Part of a small language model's weights: 11M parameters.
Each number is 128 + 32 x the weight over its row's rms, rounded and kept within 0 to 255. Layers, rows and columns count from 0. Numbers have three digits each. The size before them is the row's rms in percent of the matrix's.

# down: layer 6 MLP down (transposed), 1280x256, rms 0.0303, rows 996-1020, columns 128-255
# up: layer 6 MLP up, 1280x256, rms 0.0398, rows 997-1020, columns 128-255
down996 094:119116136112046158178134185072122107097106144111119090097058147117081164125137150142119118098106101102106142149120172132149088074118160051181129107086158128206160224104119143135105112081176070093150182083186133143168116147107187125173175127118151104168118120153198096132126133179126145183066151169094155113124119136114123074209108113146169110109089089146141131143101096088140141193108
up997 092:173097082212076177099102117096146094110150137108184112111171045206099093081153125137098123102155112112143139155056132179122151105096101129120152121147129126129112156150065095136161091122112161182141131162108069113088084165130127105158103152145099161157145164230133145124116156084140176142146088119150151144121167086145122167134174085128187176114114100171146116128145119185154168081167
down997 101:099152107124113093092141114120155202108095130147123160148119154100151105166109160136149149146161122150168104114176098130157094099140108118158174102122114117171179117108157228126070142233126085101107142109111129103150089124088164158113120076108104099172143113106113089109147131096115118148141144146086115110127130167056188124097125255181098152128097234109155147140052129098101068181080
up998 096:091105181118152113190099086098129143122179176110127123104114061134148158101103073151196124166140185142137136111107128127103119154115106084157139080090134060108153150099138136087126129140102100170149056123094153135143124154026124118129119121131139127150115123100147145099143118131104166092114114078123087100136131122107194167086147143194135158214146062096156163118125163067101167102107
down998 098:107141084182165155093150150130095111121167063137157124171181145204115129154097169112078135122049120090108170085108124097127088080105150137151142103134142137144136151096119129179131109161164106142156152137136103142121132131200113152108124059096127181139149170165126103158104119062094149143076161143131126111097095169154082097073159083066141092110112177156141181126103083168162136202169
up999 098:139132103106139096157151147166136117115143122085156116162123132200094122136170097122170129159118133160073087123136176108100194115099146152121093122122082099118157183129124146092137167113139112109182134157102119129162147132244112168079110058141139143080091117187209126113125146142142081124130122097125160134070133154173156142134136165191146094162131053128132101105066089148088144162114
down999 102:109107122099148137071115072156120122140107102129117136118228130089103177092104089178105138119150148135115141142101138143158107151109158191105108164171145104145084035103120112139201078112106103123160106069129115177128123089097150119104175153159146153163138206113088208147126096129077163074133136171112142148086151144113129143121134161141130116148089157136123083108127145117201103154176
up1000 113:132127227183198108083133127139098142160119082115188112161131138152085155150149118061127144140150108131105081096134169090158139136074068118125125142153135129191160072188132144099102131187066111151098127139131115127082119128153094155104133153107132143134057079136120084103142065149092069110110119103082168140171112086108098159174074106163082142140140105091156170063116146118146178175146
down1000 103:125154190082119110140074128118090091110102126117170119150110146123130131193102058169160145153087135155170142160162117111087040125183123116096031116149141091125153159163119121125084154133164081092074166091114153103105105113061095089136112097109160079145126113068118138112137122123152113123148140118125091128119151165132101098122108101116123123103139142120149103166119137095157149128108
up1001 105:104088175192106087134120158158158120143084169099110161199123122102111149123132118151179137104150086159130159164128126143151145129116130149181098119140171045143140148172099099197079145092145077104126158138100109133192127094079112162166121092117086153168188150151131124117171151086107127110104128127086103124125100128136137084093143103087141179177164150161101128152143124122121113118105
down1001 108:162141085133128165180107126106150166110127088110161113144087181196170121161078124099125135125040109123075114116137135169154082118142097096111128148108103086146143122111103100095097081068096102128170184079075134062111163178146110107113145115149190146060161136074103150171112146134193141132043179199165140156170058141095103168108103124172118067124124116109162155156135170091136136157081
up1002 117:116083103142136163139145137122134128126134195074070120136160110142111096123168133094128125226124071132189141117082142132152128121165132123145164203169170146131167131131119135130103094108115143156133128144093148080106191150098081107167087141153082182066085097146134103147110105126126159172074150138077093090106077140085091132116115166085141113105125151157131163179174057126123126144093
down1002 120:099162087118125110109167141133170141126083157118160134149115116063168177181107183206114136157169127133174167099138196107134121158131126094073114116170095127086127137128102142165097116157130177085179085118159125179138127136158100153164048121158084113185144163160142134063091120108156149146113095137113118100119080192164155136082166127126155102153104102139116186142177104135112091119141
up1003 097:157104119100130074093103151151157144132179128110227081119167111186183091177127111095161120154149111151097096153118135112127195197067169121151212130151114115096156128138101124137076126140137137126152063179109085138139163147159083106159173157093156050118121157126120135101166097091149107134086141126173149115142144115175098164043149088157141144138132136125140149159134117137152079159227
down1003 090:103091136113124176127170134072101111154133141099149133163126132084128176106148161160175113175166165153168137184097106130180134049101134109074104148100139130107092091122179118137094156109092135111111146156137175111183103164091116191050073113148122166172131118161083089103127157155114127071177170124138081097086111091121170113103175121132069118123096095164085077135079175077086151034084
up1004 110:101093160133151081150122107140144137159169092097119140119134111125155117119167102116130109151126132175166116153092105103107184184094112167114116142134109176056161125125124129149166128180114148114141109131171108164124095131108083090109137112122137112200183178103131130106106037133119154216100116091112136088110149116139104134144156188118063215077106098211101116116067138092094089096184
down1004 110:147156097118103133087190071137098103069110183171116147176131133185153131158095193074199161109111172130054117101140140139114144109135101138116156197159116070126143119112081122098085053090134097147208152180091158087133147123104091135157109155110097110093090075127066091100100163094092149114121093149099122165112085068105114131106181110085102202147166090070130202169179122154119124130068
up1005 102:178099173176117173082119104145142163190147138115087100150156030187148125138159138119140153151146217141104074126116074147131133113051135110088130111137143090117107128187096158154135146144144164169142118140110115145112173138090114108095118098130113163141153192096099091152062070098043081122127140109068141184132111131145122120079137174127106119183130104112154074070126093159178151100114
down1005 101:126094135117129118138161139099094120127107182111208146073171171126095126145114098116144131148070164127135138121111121144114129188166162142100137148168127165139109126113180082088119096171067106110160105168105172185171100075146150107155134162129077093116135101139135160127142093177130093130148151134164072054138159148125166081195163147124163151155111124094082114167131147113151082156106
up1006 087:177130145168114090118187150111118153155143127106123095096119070168064115112201146102137121116104088142100187095067101104095147135141149131142114155150148097104130117129080098233147176126134124114127148173069129080121109202085150074145128167135093152208130145082107150183159107081132119126108134047151116136150184159167154118037155170138185140161100133168112176123104088084160152120166
down1006 086:053188101148103112120096112154089118136108113143163103126166101041166172109098102152176108193178152151110103117143127144143149121141125120137111150072109142121131101101131185101098089104120100096160065174185092166129159099165131117081096111105177091129142153156138148114151157152122121141156129161154087087060116100144121113177069093123092148148104190110114060155130131163141134098097
up1007 099:040132113121119074156121115121094120169161094136109137191183109105153138154130068123102127116105090153170177140126087154122237144135105108125189169125171092112141126098098168159169168213117146160122183132123128105090125070147147084113104117142119089125124115198141122143095151114136055141060152058127150132132134110124153108120221095126133092178114173180111111107066164155037109165137
down1007 106:136132170075096149122100129112104093110138085118073079139143124135102173121055127137130172120062185082092096110112155179222113115132121091112038109107113093167137148199118106076109097043126184093126104086148140172130125172104145105203123124164171168087158149114114108111128093107149135156160148166137134130144161105100129158170099150092143181094110131083145164117173095103188120121102
up1008 092:075163105102116078147118138129141070117098148154150160150094112117119131179126076152135108048143174129171151126137162099145122130083141110093145098126119108100141104072110136135138130096136133159164118115091118146138122047119101118120108100094128106171148095123129157184160088126107119165130180065070092144135121159129110110140144215110149087158131140182159078143090107116184219122172
down1008 093:133139082085143162062183113085118158089135144071097111115199120104131113147124111079168067187124069138100176121124141139111146163131171121153149129122126141136114183109128152076096084169132109129119104076179097100113202130159128186120173107127065161064130106133107058113112162196170115156087147138164115074179125142115137187124105102128111140117083119108113201138154160169097121127103
up1009 111:099128116146149093131166090114120146142183088121146053107161156140044110113135140085172145108095107106140132114102174120140125102083147169163076140132149073104137131102102127107140150090103117082108113179084123130078143122115040090099101110133180132125148203088162125125158099108097151152113091127088113177149136150151117139139161143167093107183126070131159123169122122109088080196131
down1009 114:134087109132144166081114104129107111110110140141181129148127064133130077127090092135167156112109159089086102094103143165112149152173154054142163171159139112147180119122132149120106070167143113133091099183159108074141112183157153204127068143121115118111144151154107128148107153148125157113111101113134132119144152110185113135113139056171096167137116136131101114095114134145132162073102
up1010 112:078123117189125152099095087183136111139094193136145089142130063149092140143121121136126091162099162122097125126135105078132115127057110076158150099129100166112183143130079165122103081057163109111195138144108138124111137158092136101163098122148134101182141131116192077156131124176135151153132116126112117124136129157130135102094152165144114169104112135135180139148151118145141160129122
down1010 098:103141130124123085158114150168156062079150145110160150129134188148119081137116125103156144095182100082153117152140112109122081144165172148151190138114153169144141113092087132162195158146102109090148169052122106065161126096135160166094094063132124134079176133138130167108145115119189113135165156148129160094118109095181164129155165158091160112140135124092156109129102100187136127186027
up1011 101:169117120111144093157120054119116123125141140116159119203170111159157125109135089047140152067186131140138109074109113089102126095126090152136107139116164165057107190153132150150151117111128140126104141187092117114091109150128111230090104176153100117080074141124169051115127092140112121099062076111128165192163093098120113142086087130140175126122151123134158156160067109169049164117113
down1011 095:149153086101068091165121093066185067132185153106146123082086143107150120155122054175112204202065120120153124117171144092103148124139112098140200184070089152121152164136096145111140145147129164165148091101084106121155103094202129075163158155147144119115134135168116146181112167151109136129118088123078145082145137104171102112091126107113101170137122115129075114110142121093159137124111
up1012 095:104141147144086143114105125127113149159150194093129125140211081111176153056147141123181139151162152150064148093164145119149097145099111117140184135120068131129146118105136176073123094126181125138089139109131131065071112092096144134024086177132107150177139094185136118154098120156112040099126169092117059106179151126076110140126129134132087103156120113136134100138138103140102185152116
down1012 104:176124125179113157212161108167131124090126130153193123065099159199148099139089146117115136116112110066172113126080143119218193147096118169110114089134142083098080171135130165139141146103110086110151085115073144178139126142174121150153161130089144084152170165093166133151194115114130143095159122125140105177080096106141129123089115128163131102101219098143142166099096131117074112137204
up1013 104:136109121136176121085121138108156156154157160106131085118152105081138140182090165049118127079142128208092099124114135081134118203157117173167150136138133136117140069099099166136146092162068117086078094093129137151136114144097088154168144081114171185139090193159094126141145164109133148139120173118093100163127132069126127095095161099168114076246127137119162188091114135160157130147095
down1013 100:130133126134108101187163158083131111085067094150109106132111182154105104103165103199115112115125142135153149150129119096131080125105199070151140087122137110182122165148130120166108063083167120120154146153190130097137150123110124136082121127091104140148099080080195100103147143153131178141157132205134141125083102133100175186095076158145122143053176107167143088082167147119078145138169
up1014 100:114213064108178091115130122120187201140143110142181124105188144120131100117194165149127107174121154062097112145085167183124147105102113176124125197133145134190153112139115138134121135157099115117109151156136141126102180088161077085107121095067067085115165186126130120087119075108110099141120119146170135067086157140100124164135120185124111113089110078118173158124093108131178127126145
down1014 094:129110168186101168174127093120082145093115135134070096119113142091135129156138096116114144155130090144150116150187163123153113136114096059185097137209141108138100133147150098130124155145090135103151162124102113120176125106109170157182173120187102165087077130149138199189109126145127183198113114109120145132166149138151153150154138064109118146144144101215127053146120073090118130099089
up1015 105:111110116166168117161078145090117129086078160153107056192158116117122122110151142086132084133133139147175076124139137059130164146175144104176145121148101109118105100187104118146102106178135121069163095132124115073096117113119052140104180128123106149120080155073192147143221167097139119118062152124087104169127154134207119143115170122107145158230142176110122101066136045119168086156128
down1015 105:163104112104072126101095103094126135158163110101123151119106090181075190115123106126121113118124135112064116087109142132154141110081129108124132119130107173124135125087210193083136129105133126173122160125138134117154081186144255114098091156123081112118124101171097123125089106146140129167138098148144122149156083085107124160143117075082118080127132104142175091087053180152144154066141
up1016 094:176155099176122096162127104128079060128138114092151108174149085167129157153155145145133151120118095089124116098111055185164180140114126175140103098137098114184149112137155106091163123093172059168145132167095064118127111136133132156130065090101108153118139119114150118158105149108146105110144130161116117124144045132121152147121164120193119134086135126080146113120149121122100117200148
down1016 100:122121170137116124149148150135167127110163148162056137117093102054096185137111085072080154197147164145127180117049150132168167137111176127141099128105147079100140137122131159118089181189116136145136085122132113135120176108149126099115141095145099120120106076103075067116117114148112161134139194117129120110152166127119145150201134135108163100164219156151108102184150152138119135073081
up1017 103:076159172136136113118092157058172113180067157083094140171163144158134196090115216157158156131065108104150176148083170111141103174117155070148097080140129085109146128108058166170191092159096120088138175115117179122088160070112158143097071153158108168101092132123127096104172137137129125129091076136159109134146077123147111157136144126098159075096126120157127153074116164149047193098113
down1017 104:099087191129204151105114106183095114077117110133141146189100094092128156087144155200142167088121143102103138137065161130149136106106151081155117126186156105129152082139160156050152133133090133135165103113085106119178109116097184140117120127096106169163141094086095078101158175109222113120148122151078128153108153120061114187150153140136184115144175123114164143111139145129128049069132
up1018 095:150125171119094129159147128158108119118116133108188028123133114146158115065128094142159150152152130165190130069089107202143213189122121190225156109117159141149128157176071136138065093099069138157128155136153083134084129169128152114130093142087117155110129127144170177160094109103125156167112133128155151175110118108108095142154109116118154163179111078163141152117121092071092070153120
down1018 093:135125078217155190122140099043125108130161181143127179166177091118115159136148142104159109111144149114105155232126153106041162103135154138056093167114160159073136101122186100168154153180145123129112126117095119125147085088126188166103145136124077080111132091148142124128164160157109109093132131105117082112146140104084196116098092178117118113105105161075138085131139104144169149104186
up1019 108:086123134181134125075163164149122081144143082037152117129122121149108154135110117174116040114174115111181107120126105148205123125138088125166141156143107115105143121110134080129123078168150127112181191114106178157167204074172140089101167098089092144165126170098178109133168135133128173074140071142169116099140134057139116178147097177074111147142096161163129097106170143115140142141125
down1019 107:107154155124077140105102124143119111165150143121156102121112089090151090023154112125114136133117134143169128135117105108086105153117204141126111175143189112160207137164129090104138129153141139158106154128178108156145161061103185131170137149108136125144067115117132146160126192121154099205091137110103094111150154190178153152142105105134102142116096123109086172140110115135113129151099
up1020 096:095165075103118154120113105136176160167106091105139084107131084179197122115166170124108122105096116107128158114127113139135128171131131082150135104171079114056120162100053139179072123073160192127149074105069155130149095169067132184101118155139130122118154157095133161147102116107159124147135117138169101123069112120105118133155148131103164099181105082134163114131149120157111163106124
down1020 094:097142119150124153111130123143144171140176111125113110147112162037065148206159144132138084118120139220113113089074152231150142156105078199100118140089185155161156112135142140077167137144098096171095116157111115108099143083108134107136157148150133124108178097197130099141169127166171088135101106104127155170140103092089097211083124103139093193129130186147108156124100154107071093101145